Part of a small language model's weights: no position embeddings, tied embeddings.
Each number is 50 + 10 x the weight over its row's rms, rounded and kept within 0 to 99. Layers, rows and columns count from 0. The size before them is the row's rms in percent of the matrix's.

# layer 8 attention value, 192x192, rms 0.0544, rows 151-159, columns 96-191
091:50 57 47 57 58 43 46 47 40 36 46 77 50 51 68 39 41 73 48 70 55 53 34 41 58 38 51 58 62 50 59 45 47 53 44 41 48 58 45 54 40 45 42 67 50 62 37 54 42 38 46 36 38 22 60 43 60 40 64 46 40 57 53 37 50 34 53 53 63 51 43 50 48 66 47 46 45 48 63 64 36 65 44 46 47 29 69 58 39 46 45 47 47 42 46 44
101:42 47 74 50 58 44 53 58 42 34 59 55 39 43 57 47 45 58 58 44 53 41 50 45 50 54 68 50 43 45 36 45 71 65 36 56 62 50 58 37 45 59 63 51 50 34 52 59 48 48 33 55 62 56 45 61 40 45 55 43 43 57 31 45 51 42 40 51 48 23 42 44 39 62 48 47 45 46 59 48 57 41 66 59 49 41 43 58 47 45 61 41 44 52 60 41
092:59 53 64 63 64 42 66 63 51 58 39 49 62 43 47 62 44 59 55 26 43 55 69 67 63 47 68 48 35 38 68 40 49 47 53 43 33 54 51 49 52 53 56 65 42 58 44 45 63 55 40 38 35 61 38 54 57 43 52 39 56 51 60 62 42 46 40 75 42 50 75 64 48 53 53 50 55 52 52 59 47 58 45 59 43 46 47 38 37 48 26 70 39 46 48 55
085:48 53 46 59 46 53 44 44 51 32 44 58 42 40 55 45 46 41 25 46 68 50 53 62 46 43 57 38 49 59 50 53 54 43 48 58 47 61 47 68 25 37 47 50 53 69 58 58 37 51 48 49 37 47 50 38 39 59 48 42 52 59 38 62 37 51 54 56 63 64 52 50 37 57 39 48 57 47 67 67 68 46 46 52 38 50 55 44 61 46 27 49 57 46 58 48
083:42 59 59 58 43 41 47 61 55 40 52 60 60 42 45 41 50 46 49 53 45 43 22 51 59 29 42 54 52 62 48 56 56 31 61 38 52 67 49 50 58 58 53 58 62 48 37 54 58 57 56 48 44 57 31 42 60 53 63 56 49 48 34 45 43 48 61 34 40 50 45 46 42 45 47 26 44 47 48 44 41 59 57 55 63 52 59 33 29 39 27 42 45 43 59 57
094:24 54 48 57 60 52 44 42 51 39 61 39 53 64 49 42 45 51 49 66 46 46 51 37 62 46 47 51 58 51 51 81 58 46 55 66 34 49 51 37 47 51 63 38 41 47 62 64 52 58 46 52 37 38 44 55 43 54 51 36 43 51 32 41 54 61 26 46 29 35 61 72 47 76 46 51 58 54 53 41 56 53 50 60 56 46 53 53 55 45 46 63 75 58 49 50
103:55 55 46 57 54 46 43 59 58 43 36 42 65 42 52 78 46 47 45 43 39 58 54 55 57 57 47 33 42 53 62 49 60 65 58 38 55 47 49 53 36 46 65 64 40 38 46 56 47 55 40 62 52 51 55 32 35 38 59 56 47 50 56 66 32 55 40 46 65 77 38 57 40 52 53 36 45 49 47 59 59 49 54 41 48 39 76 29 43 53 49 47 58 34 78 49
090:42 41 57 35 40 32 64 51 51 48 50 72 42 52 37 42 51 57 42 46 35 59 37 52 56 43 34 43 48 57 60 50 56 44 25 58 62 51 53 62 71 55 59 48 74 39 61 56 56 47 47 55 54 45 42 71 44 37 60 43 48 51 31 39 61 37 52 57 52 59 51 54 42 65 56 60 32 55 53 65 40 56 40 55 38 35 37 64 58 27 44 53 49 52 39 40
095:43 50 44 55 52 58 54 46 52 47 50 40 56 66 43 28 36 67 67 60 50 57 47 44 48 61 50 59 59 55 42 49 49 47 40 43 54 40 66 46 43 47 33 56 47 58 54 51 61 50 53 53 57 53 49 44 37 43 48 58 68 36 34 38 55 47 60 52 34 36 51 59 55 40 62 54 55 41 53 43 35 44 49 48 56 42 46 55 46 48 57 58 52 50 42 48
# layer 8 attention output (transposed), 192x192, rms 0.078, rows 151-159, columns 96-191
088:51 63 48 35 44 54 42 67 49 61 62 48 42 35 51 54 61 46 56 54 79 49 39 46 38 59 42 57 46 63 46 66 54 47 44 62 52 55 47 61 72 48 51 38 44 56 52 71 56 30 55 65 39 39 42 59 52 39 61 68 57 57 55 65 55 46 49 52 57 50 46 51 31 45 41 25 50 52 36 47 65 40 51 52 59 54 48 43 53 42 36 52 48 68 60 52
101:36 60 40 52 45 50 51 57 66 53 50 43 31 49 65 40 24 41 48 53 45 47 54 42 44 55 51 57 51 61 45 56 40 57 54 54 56 29 62 59 58 45 44 50 55 55 59 45 57 43 64 75 65 53 40 47 45 29 47 46 66 51 55 52 52 64 43 59 52 68 43 64 63 48 58 54 56 51 53 40 45 49 39 53 58 55 57 48 66 47 53 55 45 28 48 38
086:54 43 45 56 40 47 47 46 47 44 55 55 42 63 65 65 48 53 47 67 59 38 43 45 59 62 33 58 49 47 54 43 40 32 55 42 46 53 72 66 49 33 41 67 54 42 49 58 47 53 55 54 65 48 62 45 38 47 33 39 48 38 44 35 34 40 50 58 62 57 37 40 31 35 52 44 52 41 43 54 66 52 69 43 52 54 31 54 39 54 44 42 38 44 59 63
074:56 47 31 68 58 60 53 69 42 51 65 64 46 32 59 58 54 49 48 46 70 45 58 54 64 62 45 47 45 59 55 65 63 42 42 48 80 53 43 68 60 49 40 53 52 41 53 48 51 50 41 47 55 49 62 61 42 62 49 55 41 51 48 74 57 33 57 34 60 28 47 47 38 58 52 60 49 44 52 60 49 42 45 53 56 44 44 53 51 46 63 50 44 58 40 41
079:52 47 42 49 58 35 48 42 30 46 59 44 40 38 54 49 57 53 59 46 72 46 58 61 45 60 44 46 50 40 47 53 22 55 63 53 47 54 64 39 54 47 46 41 56 51 52 56 46 41 41 54 68 49 54 57 46 54 74 50 51 59 19 58 65 50 48 54 59 48 64 53 60 56 48 49 36 41 41 36 54 36 53 42 24 41 45 48 45 47 51 59 50 58 62 45
094:39 43 56 51 45 33 56 33 53 38 53 49 59 53 59 65 40 46 48 34 77 56 66 58 40 50 45 56 35 56 46 44 47 48 65 33 52 26 51 56 54 34 46 51 45 40 47 41 57 44 50 41 60 55 64 52 51 29 35 47 49 48 55 51 58 37 48 63 47 59 52 38 60 45 74 66 61 55 52 45 41 38 40 49 61 36 71 67 51 63 49 46 42 57 52 40
095:40 55 28 59 44 33 36 42 53 57 58 53 54 48 42 45 42 55 54 54 51 46 54 66 45 56 50 55 58 57 50 63 61 34 53 68 70 55 37 61 41 41 57 46 37 58 56 38 45 67 45 46 45 47 45 53 27 58 40 42 59 61 47 48 53 52 51 41 64 61 60 46 41 56 54 57 34 40 25 46 60 48 35 60 48 46 36 54 47 45 50 61 61 51 35 65
085:43 51 49 48 69 57 42 60 50 52 57 21 54 45 47 42 54 33 54 50 52 42 47 53 55 55 63 26 52 58 35 48 27 54 52 51 35 52 64 45 54 64 53 47 62 64 53 44 54 45 39 48 52 48 38 37 59 37 58 53 45 36 40 63 51 45 42 45 54 47 48 60 60 63 47 46 45 47 69 36 61 62 47 51 59 67 49 58 52 53 59 54 32 47 56 39
088:47 34 64 43 56 52 56 60 52 43 44 43 35 42 54 52 47 46 33 42 55 47 35 48 52 42 49 60 46 48 36 36 33 73 48 55 55 54 63 41 62 45 54 41 67 43 46 58 45 45 54 63 41 42 45 57 59 38 61 53 49 51 46 40 47 49 53 59 39 54 40 49 58 50 45 58 58 67 55 45 54 44 58 62 48 70 58 58 52 51 42 56 48 42 53 42
# layer 8 attention query, 192x192, rms 0.0542, rows 160-187, columns 96-191
129:49 41 52 44 48 36 50 38 64 51 42 45 69 44 37 46 40 37 69 39 53 52 49 53 34 51 53 64 59 42 58 68 61 65 48 50 43 59 59 56 59 50 52 56 37 31 49 57 48 45 38 39 46 55 31 42 52 60 53 57 53 61 39 41 49 56 51 31 58 44 54 43 47 51 55 47 52 34 60 65 47 51 58 56 57 54 38 57 40 38 42 43 51 59 52 61
132:52 60 45 49 42 54 53 46 31 53 61 50 50 35 41 51 41 35 41 39 51 62 30 49 51 43 48 32 54 56 61 62 46 49 41 50 47 48 46 38 63 47 44 35 54 41 59 51 52 67 68 51 67 37 44 47 56 48 47 46 77 51 50 50 54 42 44 41 32 53 55 46 38 39 51 35 58 47 41 54 67 57 35 50 60 69 44 52 53 54 25 57 51 54 46 57
127:59 66 31 52 58 52 47 63 50 64 43 49 29 53 56 48 48 47 31 53 49 40 54 46 58 44 42 60 36 65 50 48 42 42 70 50 45 51 38 44 33 56 55 42 79 43 47 57 54 43 38 42 37 57 46 70 51 35 29 49 39 54 53 65 40 60 61 55 61 65 52 42 52 61 57 41 51 57 68 38 56 38 50 47 53 68 38 62 42 59 49 58 32 37 58 55
131:31 57 59 38 33 41 43 51 38 54 41 50 42 50 55 49 31 56 59 47 44 41 26 35 56 43 67 63 45 66 47 52 55 56 57 56 54 53 54 40 49 34 50 42 47 53 44 35 54 52 41 49 37 58 45 61 51 38 46 42 42 55 51 48 66 36 27 33 36 50 68 51 69 42 54 57 48 49 47 43 66 36 52 37 49 73 54 50 49 46 73 30 54 46 61 47
124:41 60 57 43 49 52 53 36 46 64 39 34 42 58 53 56 53 55 44 40 66 44 38 48 50 52 57 56 59 52 50 65 53 59 36 60 52 65 46 54 62 43 30 34 61 48 59 46 66 43 49 51 56 37 44 35 42 52 64 42 60 56 72 52 54 57 62 63 35 58 51 42 53 54 34 65 42 47 45 35 69 67 40 43 45 43 53 42 45 44 42 61 53 47 46 50
128:61 55 40 47 54 56 59 53 42 49 53 57 40 63 53 19 43 67 58 64 66 56 67 65 46 45 51 59 28 49 53 56 47 56 59 49 46 47 55 38 44 62 54 50 46 51 47 22 40 50 54 55 49 31 47 59 57 42 37 41 68 59 31 44 44 65 47 67 61 49 57 47 53 49 32 66 51 41 39 69 32 54 48 52 46 68 67 55 44 53 53 50 72 58 54 55
126:48 48 56 39 55 56 44 50 42 48 40 67 47 54 55 51 41 49 27 55 63 61 53 42 32 36 57 44 42 56 51 60 56 58 52 51 48 54 43 52 48 42 37 33 57 48 55 47 43 42 33 45 63 55 50 60 48 56 53 62 64 52 65 60 51 55 48 62 29 51 61 29 58 54 46 41 47 65 37 49 41 55 51 50 44 46 56 65 48 48 55 49 55 53 51 61
128:58 62 39 47 45 70 71 51 40 51 60 40 41 50 55 64 53 38 61 40 50 61 50 56 41 60 52 49 40 42 24 52 67 48 37 52 60 46 37 40 37 50 53 59 60 42 53 45 33 49 55 59 40 39 70 54 73 60 39 36 60 69 51 42 56 52 44 60 52 45 58 61 71 50 62 67 48 52 40 54 49 40 55 53 39 43 58 57 29 41 50 44 50 47 47 40
134:62 61 60 42 62 52 25 45 35 41 51 55 50 58 42 51 56 40 39 52 56 44 52 41 57 42 64 32 35 38 49 47 66 62 59 48 44 56 53 27 66 43 45 50 52 46 59 60 58 50 60 53 69 41 40 47 43 46 45 50 53 52 32 67 39 49 54 51 39 55 52 47 54 51 50 65 51 28 51 63 44 42 64 79 25 50 41 50 45 49 49 56 37 59 59 42
126:45 53 47 47 62 47 43 51 52 54 38 55 44 48 56 59 43 44 49 51 69 59 62 44 57 56 35 55 47 72 44 46 51 62 40 41 57 50 67 45 55 46 56 50 55 44 52 39 49 43 67 37 49 65 62 45 48 47 49 44 33 58 37 37 61 53 42 49 55 63 61 64 52 51 40 58 49 39 39 55 50 49 54 51 38 58 61 65 34 67 57 70 54 58 38 50
128:57 40 43 52 44 57 59 50 40 41 46 47 40 46 64 41 57 64 28 62 28 53 49 39 52 64 41 59 58 67 54 57 58 55 65 59 58 39 44 43 54 62 44 40 25 59 61 33 57 44 44 63 64 35 48 59 71 57 70 53 55 40 54 54 55 49 46 48 46 52 43 53 39 47 52 39 51 40 47 52 66 54 40 29 32 57 27 47 51 52 39 51 60 38 51 31
130:58 56 48 61 54 45 47 43 54 62 46 51 43 53 32 54 52 52 44 40 42 57 46 51 60 54 41 43 63 37 39 42 42 64 42 48 49 37 57 46 59 44 41 46 23 42 48 76 47 56 55 42 41 58 64 45 69 46 38 61 56 56 55 61 63 43 46 49 52 49 20 70 50 47 42 62 47 40 47 47 40 40 63 42 49 66 56 56 61 50 53 47 56 50 56 55
129:56 69 57 50 45 39 29 51 59 66 64 44 48 54 42 43 49 45 40 55 58 56 56 40 57 45 47 65 59 43 62 43 45 56 34 40 62 33 54 18 40 66 40 46 34 48 43 45 48 43 62 32 47 44 42 51 48 54 37 43 44 44 52 48 48 49 57 41 57 56 34 57 51 51 51 49 63 45 51 55 33 57 54 51 56 50 56 52 53 45 53 56 59 49 60 49
135:53 41 35 61 56 56 55 49 42 71 41 42 41 37 50 50 52 49 62 69 44 74 51 63 50 45 45 32 63 42 58 36 31 60 48 52 56 50 48 53 49 52 62 33 33 36 45 49 59 70 55 36 59 47 48 56 41 53 55 59 34 42 56 41 37 28 56 54 44 54 45 47 54 64 38 62 63 65 61 58 55 46 55 34 63 43 36 59 47 49 53 53 44 34 46 42
128:49 62 52 30 58 70 43 47 50 48 65 43 54 43 37 44 42 36 42 65 58 57 41 39 56 40 42 46 61 49 39 44 39 33 54 50 55 47 41 51 48 46 61 46 57 43 54 52 53 50 56 39 46 45 43 57 66 50 59 57 32 53 54 53 51 49 53 61 45 53 62 47 42 57 60 60 39 55 51 50 38 47 51 62 58 45 43 31 41 79 38 70 51 49 35 53
133:50 51 34 31 41 43 32 61 75 58 59 54 60 48 37 44 52 48 35 50 36 61 52 60 40 41 47 44 50 44 40 61 47 46 56 52 44 44 30 47 57 38 35 55 52 52 32 39 41 62 59 50 53 39 53 41 38 47 52 58 60 70 60 50 48 53 41 40 64 62 50 42 56 56 42 53 54 47 44 56 37 46 34 63 53 48 49 49 42 48 60 55 40 41 36 40
123:63 56 69 47 66 33 53 57 74 57 51 38 60 57 50 57 35 65 41 57 49 47 50 65 63 53 58 54 53 29 59 58 57 46 50 53 48 44 47 51 39 49 47 44 40 34 60 73 45 51 40 58 57 58 34 43 43 49 67 26 58 47 36 36 48 62 70 60 63 46 40 55 45 48 61 58 62 63 40 52 56 44 37 40 64 59 52 62 39 59 59 50 68 57 61 39
135:45 60 67 51 64 65 50 63 37 46 59 52 39 65 62 44 52 49 62 46 59 71 66 49 45 59 50 37 46 53 38 59 55 42 35 53 59 71 56 55 50 70 61 52 48 42 46 65 49 40 40 57 43 48 39 54 56 69 52 62 44 40 22 62 57 40 46 66 52 48 33 53 32 43 57 53 56 46 24 34 48 46 50 49 48 70 27 32 47 34 71 55 69 47 56 47
128:56 42 45 44 56 46 61 46 44 60 62 40 64 39 43 76 62 41 41 43 55 61 48 58 54 39 55 53 66 57 57 63 64 49 62 47 43 79 46 47 56 49 48 45 51 53 65 65 58 45 44 47 42 46 36 57 41 59 40 53 47 60 57 47 43 44 44 44 60 46 44 56 58 53 58 61 45 43 46 59 39 67 56 50 65 52 48 61 61 56 53 47 55 33 27 57
124:26 42 48 48 60 50 65 47 58 49 57 58 65 46 61 39 67 45 63 46 50 37 34 52 55 62 67 44 67 53 49 41 46 52 54 51 61 54 54 61 50 60 54 43 32 47 54 52 53 54 58 52 29 45 63 30 51 66 45 55 52 47 55 49 56 62 32 49 50 45 75 35 52 53 60 66 50 44 56 41 34 43 58 43 37 58 50 60 32 57 66 54 50 52 55 52
129:37 49 40 56 36 58 42 63 65 59 58 28 47 53 48 43 63 53 43 55 50 56 46 51 51 47 52 30 33 54 53 67 36 62 57 56 54 54 52 58 54 47 20 51 57 58 43 53 47 51 59 44 34 49 54 44 51 61 45 24 47 52 39 44 49 40 50 68 56 45 45 61 52 59 53 45 58 53 62 59 51 51 50 72 56 33 40 53 45 34 35 45 37 37 55 44
132:40 71 44 55 57 49 56 54 46 43 55 39 40 51 49 58 37 54 58 62 45 46 45 48 53 44 57 61 63 47 58 39 51 54 53 39 44 43 50 56 46 47 45 50 50 56 53 57 44 49 57 76 42 46 60 39 65 50 45 50 56 59 52 48 47 56 35 60 59 61 50 31 53 48 47 43 38 56 60 48 54 34 48 50 77 49 54 70 56 37 54 53 56 33 60 66
131:47 47 55 58 54 33 52 45 45 62 61 49 49 59 57 51 52 54 56 47 39 52 52 33 49 46 50 50 39 36 38 60 46 60 55 27 44 60 51 36 56 50 57 59 46 31 30 36 40 47 52 50 47 68 61 49 58 46 44 54 72 43 76 54 53 49 28 41 51 53 46 44 40 55 49 73 63 66 35 56 51 67 57 45 44 38 46 46 49 51 63 50 35 61 53 32
128:47 55 57 44 44 32 49 59 48 51 63 35 42 61 57 63 45 55 51 57 63 61 66 46 46 56 46 46 66 55 38 69 39 59 44 63 49 44 50 55 56 53 38 48 48 57 26 66 48 37 44 49 54 50 40 59 37 55 54 43 33 48 45 48 45 67 48 57 36 56 47 43 62 68 43 42 65 43 61 44 37 59 34 54 44 47 82 49 40 49 42 51 43 55 44 45
132:56 81 43 59 40 68 70 46 62 41 59 53 72 57 46 62 49 52 58 58 47 42 59 39 40 47 45 44 44 64 58 66 41 57 44 47 63 46 41 65 72 48 36 52 45 46 47 48 61 65 39 40 48 71 55 55 46 43 48 53 59 57 50 58 38 58 47 41 46 52 43 50 45 53 52 72 43 52 36 46 26 31 61 58 60 57 49 63 43 38 43 49 32 47 50 45
125:59 56 50 47 39 33 50 41 41 60 52 66 70 31 58 42 56 36 45 57 71 49 62 46 42 52 54 44 74 58 38 49 57 56 56 51 52 47 53 51 39 53 49 32 51 38 50 58 52 46 43 61 45 65 57 47 41 43 38 38 42 38 54 63 65 50 61 61 50 49 43 43 57 57 47 46 53 60 31 38 47 41 81 65 52 50 47 43 47 54 65 38 37 42 55 46
125:41 50 35 69 28 43 67 58 51 47 56 66 50 40 59 58 70 33 47 36 51 49 45 55 63 57 53 61 56 33 49 42 50 58 60 63 46 50 59 44 41 52 58 35 49 53 42 39 50 67 38 62 44 35 40 57 63 55 39 46 49 55 59 54 61 50 64 54 59 62 39 62 43 65 71 53 56 49 62 45 37 32 44 52 46 55 61 40 49 50 47 61 50 24 59 47
130:39 50 51 48 37 37 50 38 50 53 49 48 55 46 51 56 51 52 38 47 50 45 37 49 44 52 65 69 36 52 54 42 42 56 51 43 54 37 45 41 38 55 51 62 55 30 48 70 41 46 46 46 67 59 48 58 48 54 32 70 40 49 47 37 67 54 32 55 48 51 61 47 67 56 52 46 48 54 55 59 44 41 43 58 59 32 62 30 62 65 67 57 52 50 46 42
# layer 8 attention key, 192x192, rms 0.0546, rows 160-186, columns 96-191
132:47 32 69 46 52 41 43 58 69 48 52 50 65 55 46 55 67 60 75 50 44 41 47 45 39 48 48 53 52 56 75 53 60 61 35 64 51 47 31 43 43 56 59 48 52 55 41 41 44 52 50 53 36 63 27 75 48 53 47 56 39 53 40 52 35 42 62 55 37 35 45 47 57 55 56 22 48 41 40 59 58 45 46 47 41 57 47 64 39 51 52 43 39 43 62 47
134:44 59 50 42 63 46 62 50 39 57 37 67 57 25 65 53 46 51 38 46 57 50 46 48 52 40 47 46 51 45 67 48 54 58 49 66 43 49 51 37 61 60 46 50 61 33 60 56 47 67 61 44 70 43 44 20 58 55 69 42 58 68 65 49 49 37 61 51 47 42 42 45 45 45 31 42 58 52 44 31 54 57 59 44 59 47 35 37 40 58 59 60 51 79 48 71
129:73 61 39 45 59 41 40 55 36 51 37 35 34 57 54 41 29 36 34 54 70 58 61 36 41 59 41 53 48 47 49 51 41 54 52 51 34 54 49 38 46 32 43 51 38 34 33 58 48 43 40 40 21 56 54 54 58 52 62 55 44 57 51 53 44 59 64 38 54 48 66 62 55 60 64 36 61 55 47 37 53 50 40 57 47 60 47 63 59 39 46 35 47 54 50 58
132:45 64 56 49 47 44 32 56 40 58 54 53 55 49 49 27 55 51 34 63 47 48 44 42 49 61 52 49 53 55 30 54 55 47 32 55 54 63 44 58 46 27 50 35 40 39 61 39 38 38 47 59 47 49 57 42 46 48 42 55 50 44 20 56 49 48 42 47 50 64 48 42 58 52 31 43 56 63 71 55 68 63 58 44 44 55 47 40 65 47 68 37 51 61 60 52
130:55 53 53 51 50 50 50 47 47 71 49 30 35 46 59 57 52 60 49 40 54 39 31 39 41 46 45 57 38 38 51 75 55 45 45 62 60 62 54 43 58 45 54 56 47 45 45 49 49 56 51 29 35 44 62 47 39 70 62 62 46 48 39 52 53 43 66 47 61 51 28 41 39 54 44 46 48 50 49 52 56 44 39 42 42 44 63 50 58 41 66 60 44 28 56 48
128:53 57 47 62 46 61 53 52 36 47 46 48 43 52 46 41 62 42 51 72 72 47 50 49 60 71 70 62 57 45 57 57 35 44 36 32 57 41 43 32 40 41 51 47 62 50 47 52 52 45 23 69 41 41 52 39 42 50 72 44 66 31 69 53 55 59 41 44 48 42 62 52 41 45 64 59 61 68 52 46 66 42 67 56 46 55 49 41 39 70 32 45 51 36 66 56
131:42 62 54 48 55 51 59 56 51 52 44 62 56 38 22 68 45 42 20 49 56 72 55 41 48 55 57 70 50 44 39 60 47 43 61 62 60 69 49 47 36 36 40 38 51 58 63 47 50 64 47 50 65 39 42 50 51 52 45 46 36 49 43 37 53 36 41 67 48 26 67 38 42 55 52 37 39 64 37 50 52 48 51 53 40 33 56 64 64 41 47 63 50 50 54 63
130:72 70 42 51 56 66 44 55 34 43 62 46 49 53 42 59 47 48 56 37 55 53 38 60 38 59 44 41 45 43 54 44 62 45 54 57 46 49 45 39 49 44 38 29 54 47 65 37 52 53 49 63 37 36 34 61 35 52 49 52 51 66 37 74 52 46 51 52 51 51 55 59 61 41 45 59 50 53 48 45 39 61 60 65 39 74 62 44 39 39 27 36 42 54 43 46
134:44 46 33 33 50 63 61 42 50 46 51 42 45 57 51 46 68 40 33 55 54 53 56 36 67 45 52 41 53 56 61 60 68 49 44 65 43 49 57 47 60 54 61 43 57 47 47 58 53 42 41 44 59 26 17 48 52 47 50 34 40 49 46 54 50 64 50 52 46 46 37 24 67 52 66 70 54 45 61 56 43 37 59 54 46 35 55 50 35 46 43 60 47 55 51 42
130:36 53 45 27 46 49 51 33 47 49 38 67 33 38 56 52 67 53 46 65 51 47 89 44 37 63 58 46 33 62 53 54 53 49 48 39 60 46 48 60 54 43 44 63 49 57 46 48 49 44 56 45 41 59 52 44 27 58 38 65 52 32 49 62 51 41 50 68 53 64 51 59 41 53 31 44 57 45 39 61 44 38 52 53 52 48 43 53 43 54 38 76 53 46 33 56
127:51 57 42 50 36 58 40 41 44 48 41 56 54 45 53 65 59 66 38 64 40 57 64 57 36 63 67 55 74 49 56 48 66 54 63 54 60 50 49 55 59 46 41 37 53 61 55 36 63 66 35 40 65 29 44 44 49 48 44 56 63 50 54 64 51 62 58 56 64 40 49 47 53 51 38 35 37 52 61 25 57 51 42 41 53 74 35 27 46 60 62 58 40 47 52 43
133:31 54 46 61 43 45 39 43 53 61 57 59 66 64 43 59 52 38 39 46 39 55 44 59 36 55 51 37 58 47 50 50 52 50 41 64 62 57 41 66 52 44 38 51 53 59 61 47 50 45 51 51 44 57 62 69 80 57 47 67 69 43 54 43 36 53 48 46 39 61 54 55 50 43 57 45 44 57 57 49 40 45 56 42 57 49 33 57 35 58 44 64 56 48 56 52
132:33 51 56 65 39 43 44 40 38 45 38 44 34 33 54 42 36 54 50 47 57 55 41 44 30 46 45 42 46 44 68 39 64 51 40 40 61 33 53 37 67 46 47 47 45 57 47 60 45 62 68 42 51 50 46 58 57 39 54 50 22 42 57 37 45 70 32 64 46 65 53 53 32 43 54 37 51 65 62 46 33 45 60 63 38 52 50 41 52 64 44 60 66 54 56 58
135:44 52 53 41 43 50 42 50 40 61 43 47 44 57 41 54 60 31 58 41 34 41 48 44 48 34 46 49 57 54 63 39 64 69 52 45 40 41 47 36 43 49 40 64 48 49 43 60 55 50 43 58 47 77 58 40 45 51 39 44 45 54 57 34 45 53 65 67 42 50 59 50 51 64 52 56 59 63 54 68 69 41 46 51 41 33 38 45 50 53 45 32 48 59 43 55
133:44 43 69 48 38 63 75 67 44 57 61 38 58 34 50 46 61 30 63 56 64 35 54 64 32 36 52 41 46 46 40 42 54 51 61 59 40 35 47 56 51 51 46 38 49 42 60 53 63 55 51 57 67 36 53 52 49 56 58 65 28 54 40 45 54 57 56 50 57 58 55 54 40 51 45 50 51 31 56 52 44 48 52 48 53 46 54 73 50 70 48 36 43 48 38 35
134:47 57 52 45 65 46 51 52 42 48 41 72 62 41 34 35 36 73 46 60 50 51 58 62 51 61 37 44 44 54 72 53 57 37 60 64 45 37 60 54 53 32 61 36 35 51 59 52 51 44 42 44 36 60 55 57 35 59 36 58 60 57 68 58 44 56 52 50 49 56 57 40 54 59 40 50 66 62 40 48 44 67 41 61 58 31 39 58 37 55 46 56 47 51 38 44
128:48 46 52 64 37 52 76 49 56 50 47 38 39 40 40 46 38 41 55 49 54 57 67 61 33 60 58 49 49 29 47 62 67 62 31 57 69 52 68 45 61 60 52 56 49 40 64 59 35 37 65 64 40 51 57 48 49 60 51 34 60 51 67 55 46 61 65 37 56 50 46 34 49 57 40 40 56 56 56 35 50 51 45 35 34 42 65 42 60 34 28 53 54 42 59 53
136:61 40 50 45 58 63 47 39 69 66 65 54 42 69 51 47 48 39 55 45 43 53 41 65 53 43 51 53 67 48 54 54 34 38 45 55 56 50 65 22 40 52 61 47 59 45 54 49 52 48 34 52 52 38 43 33 65 60 56 54 43 62 63 56 57 55 41 55 55 53 65 52 44 57 29 37 43 47 45 47 46 35 51 36 58 46 53 35 43 39 66 36 51 57 55 43
127:33 59 59 52 60 48 55 43 46 42 45 51 62 43 40 60 49 61 69 44 62 31 52 47 57 71 65 46 43 45 41 34 59 43 50 64 49 48 38 34 41 51 49 38 48 63 40 63 67 44 42 57 46 42 44 34 44 50 30 50 30 54 40 53 36 60 51 39 48 54 61 65 45 58 69 53 52 57 52 65 32 63 36 47 68 53 31 39 48 67 41 34 67 49 49 47
129:55 45 44 68 63 51 45 40 56 55 37 62 55 63 77 39 66 33 61 52 50 37 42 51 51 53 55 52 38 48 40 58 37 67 56 64 66 60 30 64 44 46 50 50 60 37 47 58 67 49 54 59 47 62 57 54 56 50 50 29 48 44 58 40 46 74 66 62 59 46 68 38 48 45 44 68 56 41 47 63 44 72 54 54 41 49 51 38 42 50 51 54 50 26 61 49
125:46 33 46 58 64 51 39 60 43 59 61 51 51 41 38 53 47 47 43 53 48 41 40 40 37 57 59 27 51 58 37 57 42 53 66 45 51 62 68 64 42 40 40 49 43 37 41 54 45 64 54 56 56 55 42 54 46 54 47 35 51 50 47 14 65 44 58 48 57 48 42 51 49 52 58 48 61 50 39 73 65 51 45 62 67 38 53 49 36 45 40 52 38 61 54 43
130:51 52 54 58 58 63 64 67 48 42 62 48 62 59 65 62 37 45 41 47 46 40 53 47 38 60 64 43 55 55 52 46 46 48 55 61 40 53 39 41 73 36 35 53 60 58 65 53 38 52 43 59 40 61 65 53 46 44 40 46 28 61 47 38 39 48 67 69 46 86 41 44 62 53 54 55 45 40 44 56 45 37 47 52 57 56 33 54 65 50 43 40 42 41 64 54
131:42 55 55 45 51 50 47 69 24 37 51 44 50 48 54 65 44 54 47 51 37 49 38 53 39 57 45 52 35 52 29 47 53 56 51 51 50 61 60 61 50 36 48 49 38 47 42 54 52 50 43 36 62 44 44 50 53 60 54 61 59 40 62 58 36 59 54 52 49 49 56 53 41 65 47 61 47 43 42 31 61 20 47 72 54 41 73 51 56 53 45 44 56 36 35 43
126:39 62 57 61 43 69 57 52 31 57 66 38 54 38 56 50 52 52 58 39 60 60 78 43 60 50 44 31 61 43 61 42 36 59 61 55 60 58 60 71 47 58 45 53 54 40 40 46 40 52 35 44 40 44 50 62 51 57 44 49 35 51 51 67 46 59 44 34 47 49 30 51 52 44 51 47 45 60 48 57 68 63 56 43 59 21 42 44 39 50 52 65 50 64 53 49
133:52 64 64 50 37 59 49 40 47 66 52 38 74 50 51 46 42 37 43 65 59 58 55 38 62 48 75 43 42 42 38 61 58 61 45 43 65 36 36 52 39 39 49 46 51 57 44 34 39 62 50 58 36 65 52 47 57 52 67 49 37 43 65 59 43 67 54 38 62 53 50 48 52 44 36 63 46 42 48 68 55 60 36 42 69 56 48 77 57 53 54 60 41 53 66 40
127:47 49 40 44 32 43 46 51 74 53 52 54 42 44 54 53 54 63 44 51 69 52 67 25 55 41 51 41 51 52 35 53 65 62 45 44 44 46 55 57 59 55 51 46 48 51 48 61 67 47 34 60 55 60 70 50 61 44 58 43 55 52 45 59 61 55 53 49 35 56 66 48 66 58 63 50 44 47 53 53 59 41 70 49 57 53 29 48 33 47 46 38 58 59 43 37
129:50 64 37 57 40 65 46 30 45 62 42 61 68 48 57 47 58 62 50 40 64 49 42 62 53 64 57 54 38 51 50 44 53 67 47 61 46 48 69 59 50 59 49 31 58 45 52 38 58 44 37 50 33 47 36 55 63 50 41 52 50 61 43 38 31 59 54 50 47 49 40 48 43 48 56 33 46 39 62 68 42 54 40 60 66 51 59 42 46 46 39 57 45 55 42 50